Weights of a small transformer language model.
Size: 10 layers, width 64, 1 head of 64, MLP 128 SwiGLU, vocabulary 2048, 0.673M parameters.
Architecture: RMSNorm before each block, rotary positions, no biases in attention or MLP, untied embeddings.
Training: a variant of Adam for these matrices, 7084 steps.
Each number is 128 + 32 x the weight over its row's rms, rounded and kept within 0 to 255. Layers, rows and columns count from 0. The size above them is the row's rms in percent of the matrix's.

# layer 2 attention key, 64x64, rms 0.116, rows 0-63, columns 0-31
size [ 52  45  44  37  40  45  38  36  47  54  51  53  54  57  71 107 124 108 139 137 119 125 144 153 136 126 133 134 132 143 138 127  26  31  24  29  32  29  49  42  42  40  42  52  58  63  78  87 102 131 128 125 131 125 131 126 139 144 142 133 131 140 127 127]
[[117  93 141 139 146 150 142 140 192 107 145  88 156 107 143 184 154 180 148 164  51 125 180 116  86 130  99  83 196  64 169 140]
 [151 107 138 150 122 153 157 169 183 127 163  81 165 113 123 178 150 179 144 186  53 133 196 147 135 159 101  84 197  64 155 151]
 [102 100 115 146 105 136 163 154 131 127 156 128 154  98 118 194 132 164 163 148  49  95 186 156  82 129 110  71 211  67 175 177]
 [145 137 101 163 115 101 166 141 150 146  81  92 154 154 158 108  98 105 139 129 122 128 160 206 165 123 141  47 143 112 112 127]
 [139 111 125 109 128  85 165 134 161 155 111 126 162 190 101 141  68 110 134 147 109 100 114 194 133 158 101  53 189 125 152 123]
 [113 123 141  75 167 168  77 100 111 147 124 139  84  99  74 154 142 151  83 137 192 111 124  96 106 178 122 196  50 174  96 129]
 [134 108  98  79 116 127 103  94 103 135 152 146 136 130  86  97  84 122 118 116 203 129 145  74 115 148 184 167  49 191  78 143]
 [ 93  76  98 116 180 147 136 161 149 149 188  89  93 169 101 157 168 169 106 175 111  51 195 189 153 127 136 135  81 142 158 188]
 [122 115 127 187 147 159 155 146 131 174 126  77  90 121 111 164 170 157 168 175 148  86 172 157 138 114  28 140 140  97 147 200]
 [149 130 110 156 114  91 111 105  97 134 105 102 144 124 167 133 132 106 126  74  89 114 132 125 153 119 128 156 174  65 137 132]
 [128 168 165  90 136 166 152 159 132 131 167 176 147 144 127 116 103 131 149 173 147 162 113  98 103 156  82  93  85 192  89 127]
 [101  93  86 113  84 159 194 172 168  92 135 127 144 189 114 180 124 123 142 119  56 124 134 132  80 120 187 112 185 117 202 129]
 [ 94 126 114  89 138 153 174 168 108 154 135 177  56 134  60 103 124 150 106 108 116 110 121 133  78 110 225 163 109 163 122 149]
 [152 126 105 154 136 156 145 128 142 162 189  91  91 177 101 155 167 150 115 131 104  88 183 110 120 113 172 111 135  81 213 150]
 [141 133 152 136 200 168 104 105 165 118 102 141 128  72 151 139 178 200  89 148 138 139 132 109  54 162 189 150 104 132  48  97]
 [150 134 158 153 149 143 119  96 120 150 171 112 152 139 146  99 127 119 169 212 104 200 154 127 144 152  68 132  93 121  46 115]
 [ 80 133 133 180  85 136 103 133 159 127  83 135 189 103 146  82 115 116 165 138 127 119 101 170 107 186  88  79 152 124  80 112]
 [211 104 161 130 171 131 124 106 125 129 105 132 101 104  95 144 149 112 101 121 103 125 102 114 152 136 106 104 105 139 179 148]
 [ 84 123 107 117 151 123  84 148 121  97  97 150 139  51 137 127 154 179 127  80 160 144 211 119 125 149 213 152 169 122  94 102]
 [135 165 107 116 146 131 108 117 172 123 169 137 170 137 131 181 167 150  84 131 141  79 147 126 114 118 134 170  84 142 129  73]
 [ 47 157 149  86 118 118 161 157  53 133 142 137 112 111 107 127 143 165  82 139 113 119  76 108 143 108 154  54 142 145 111 145]
 [ 88 114  90  84  97  82 154 107 111 117 108 172 115 131 143 155  88 149 168 118 131 234 188 119 132  80 144 123 104 117 164 164]
 [104 194 127 136 116 141 137 104 119  90  92 168 181 126 102 117 101  96 128 134 121 133  96 104 135  15 134 213 168 164 143 145]
 [125 162 144 120 158 116 107 218 103 125  94 135  92 125 164 107 100  58 138  72 110  21 102 107 130 114  84 122 122  99 113 116]
 [ 97 183  67 160 133  96 113 176 200 126 147 108 118 222 148 155  81  69 141 127 171 141 140 104 106 163 164 171 149 109 153 113]
 [133 158 145 107 139  50 169 125 168 105 156 120 153 137 165 103 161 142 145 144 113 126 137  80 216 129  49  85 158 142 114 133]
 [132  84 101 122 142 138 132  90 158  88 158 127 107 138 144  91 127 155 161 116 124  78 169 164 157 126 189  94 140 133  50 131]
 [154 205 113  94 155 132 124  89 134 130  71 122 152  45 149 105 114 132 131 113  79 155 130  95 146 230 110 120 142 147 168 183]
 [ 99  67 139 102  72 114 102 127 118  84 135 154 175 148 102 149 131 121 106 114 104 142  91 137 120 100 205 116 100  99  73 146]
 [136  75 140 147 112 134 121 159  43 105 104  70 128  73 107 158  80 107 165 135 152 112 174 150 132 110 113 175 151 140 148 103]
 [ 72  93 131 133 168 132  73 184 114 145 105 132 139 233  82 203 196 193 169 143 139 158 136 159 159 100 133 125 174 154 133 160]
 [112  55 160 118 154 107 131 187 121 169 168  96 131 140  77 207 152 125 136 123 162 100 134 112 125  86 181 106 134  76 139 117]
 [ 75 138 101  88 124  80 124  71 138 112 158 175 106 140 169 144 164 127 136 174  85 127 114 125  69 115  86 150 161  98 172 158]
 [ 66 114 121 117 133 134 145 159 172 139 143 140 146 108 106 179 123 190 140 166  60 121 180 116  57 134 115 126 170 133 149 168]
 [ 91 142  80  92 122  91 114 109  88 162  91 174 101 142 128 167 107  87 174 113 129 120  88 173  93 135 131 124 142 189 152 146]
 [122  94 230 106 121 184 105 115 166 111 130  64 126 120 115 108  83 139 103 102 132 130 207  73  87 153 132 105 116  86 114 118]
 [142 130 153 203  86 139 138 128 185 136 121 125 169 112 149 166  99 145 161 110 116 124 207 124 108 164 108  79 128  74 150 144]
 [113 112 132  73  83  92 194 106 122 109 127 170 134 162 113  90  78 127 155 103 131 179  83  92 121 125 151  92 169 138  98 121]
 [ 79 140 142 101 150 171 128 158 143 136 173 127  87 112  81 151 123 170 103 152 127 122 152  95  72 152 140 132  64 109 120 133]
 [158 111 131 104 150 164  97  74  98 173 147 103 103 111  89  93 154 124 115 174 223 113 120 128 153 189  81 189  65 165  95 154]
 [156 159 130 154  73  70 142 117 130 133  89  89 167 165 180 109 110  59 159  85 125 140 119 138 159 128  83 151 200 132 138 106]
 [119 150 136  91 161 160 114 168 102 169 183 154  84 117  50 116 146 119  83  99 180 112 162 119 105 146 192 181  70 173 129 144]
 [154 115 132 169  82 102 172 136 158  90 118 138 183 156 201 136 135 113 168 159  98 147  95 124 150 138  89  54 182 140 151 105]
 [123  88  81 173 159 136 115 110 155 140 133  60  96 126  89 167 172 155  94 123 172  82 182 183 161 131 150 163 130  84 149 157]
 [146 159 154 143 136 180 133 138 137 124 194 142 136 159 124 112 104 133 168 207 116 187 121 131 118 156  68 105 122 155 104 134]
 [167  92 103 145 131 135  90 109 138 121  93 109 100  72 127 116 121  91 124 111 190  94 215 111 167 125  96  90 105  77  91 119]
 [150 171 202 137 173 167 108 110 160 146 120 106 128 105 157 118 159 149  84 192 169 131 147 101 144 161 109  94  58 137  96 109]
 [171 128 167 156 159 135  92  84 153 104 137 102 203 130 167 109 168 106 176 202  96 200 129 106 106 127  81 132 134  94  52  98]
 [104 134 144  94 102  81 113  83 109  96 138  95 118 151 183 162  75 113 101 100 114 102 184 101 191  73 122 160  86 100 113 116]
 [161 115 123 127 181 119 111  86 137  91 119 145 110 169 143 147 135 141 113 127  86 133 115 110  88 104 141 142  92 144  91 109]
 [200  86 101 117 135  90 117 176 140 124 121 144  78 132  61 133 135 108 187 112 122 102 137 133 100  56 148 136 172 120 189 150]
 [156 103 128 126 157 178 134 106  79 167 147 106 187 147  78  77 106 146 163 131  80 128  53 189 133 147 101 137 143 135 133  68]
 [190 110 128 139  59 104 131 169 168  93 156 138  86 118  80 111 186 128  78 154 150 202 104 114  96 141  52 154  94 117 100 112]
 [111 123 143 130 129 154  76 119 155 101 100  79 162 119  75 140 127 137  82 101 102  71 129 131 133 204 132 121 198 122  94 128]
 [111 132 118 137 167 191 112 164 140 136 123 110  72 148 180  78 162 178 104  96 130 133 192 137 109 116  96 160 132 129 138 134]
 [ 95  79 109 130 117  84 127  78 191 121  81 166 163  91  99 107 124 111 130 115 179  85 126 134 157 113 131 189 200 106 120 151]
 [ 98  95 128  89 120 172 108  90 102 153 155 109 119 105 169 127 108 153 113 150 148 145 153  87  91 174 147 158 150  44 142 107]
 [ 66  85  76 174 119 123 139 104 147 158 130 127 128 173 103 183  75 141 118  89  95  94  96 165 128 163 173 169 110 110 118 113]
 [100 108 168 157 129 184 158  82  99 106 149 136 116 102 121  90 172 138 124 120 100 117 132 137 119  81 216 125  91 117 149 137]
 [ 98 141 123 163 134 161 146 114 171 134  97 111  99 132 160 101 126 171  31 120 134 178  87 114  75 115 132 123 109 164 136 193]
 [109  76 164 187 157 117 158 116 108  85  96 169 101 136 139 106 114  90 164 117 130 180 175  95 128  79 134 149 121 137  46 156]
 [123 125 152  58 105 131 138  82 140 106 155  87 162 200 209  77 121 154 180  89 125  52 162 172 123  76  73  77 115 160 157 123]
 [111  76 147 120 142 152  91 178 135  98 110 138 185 181 172 166 148 147 153 137 110 185 168 136 114 196 178 106  77 133  79 128]
 [ 70 163 108 118 105 125 180 132 101 134 149 123 146 137 107 109 155 160 159 146 145 116 126 199 110 105   6 154 102 211 134 117]]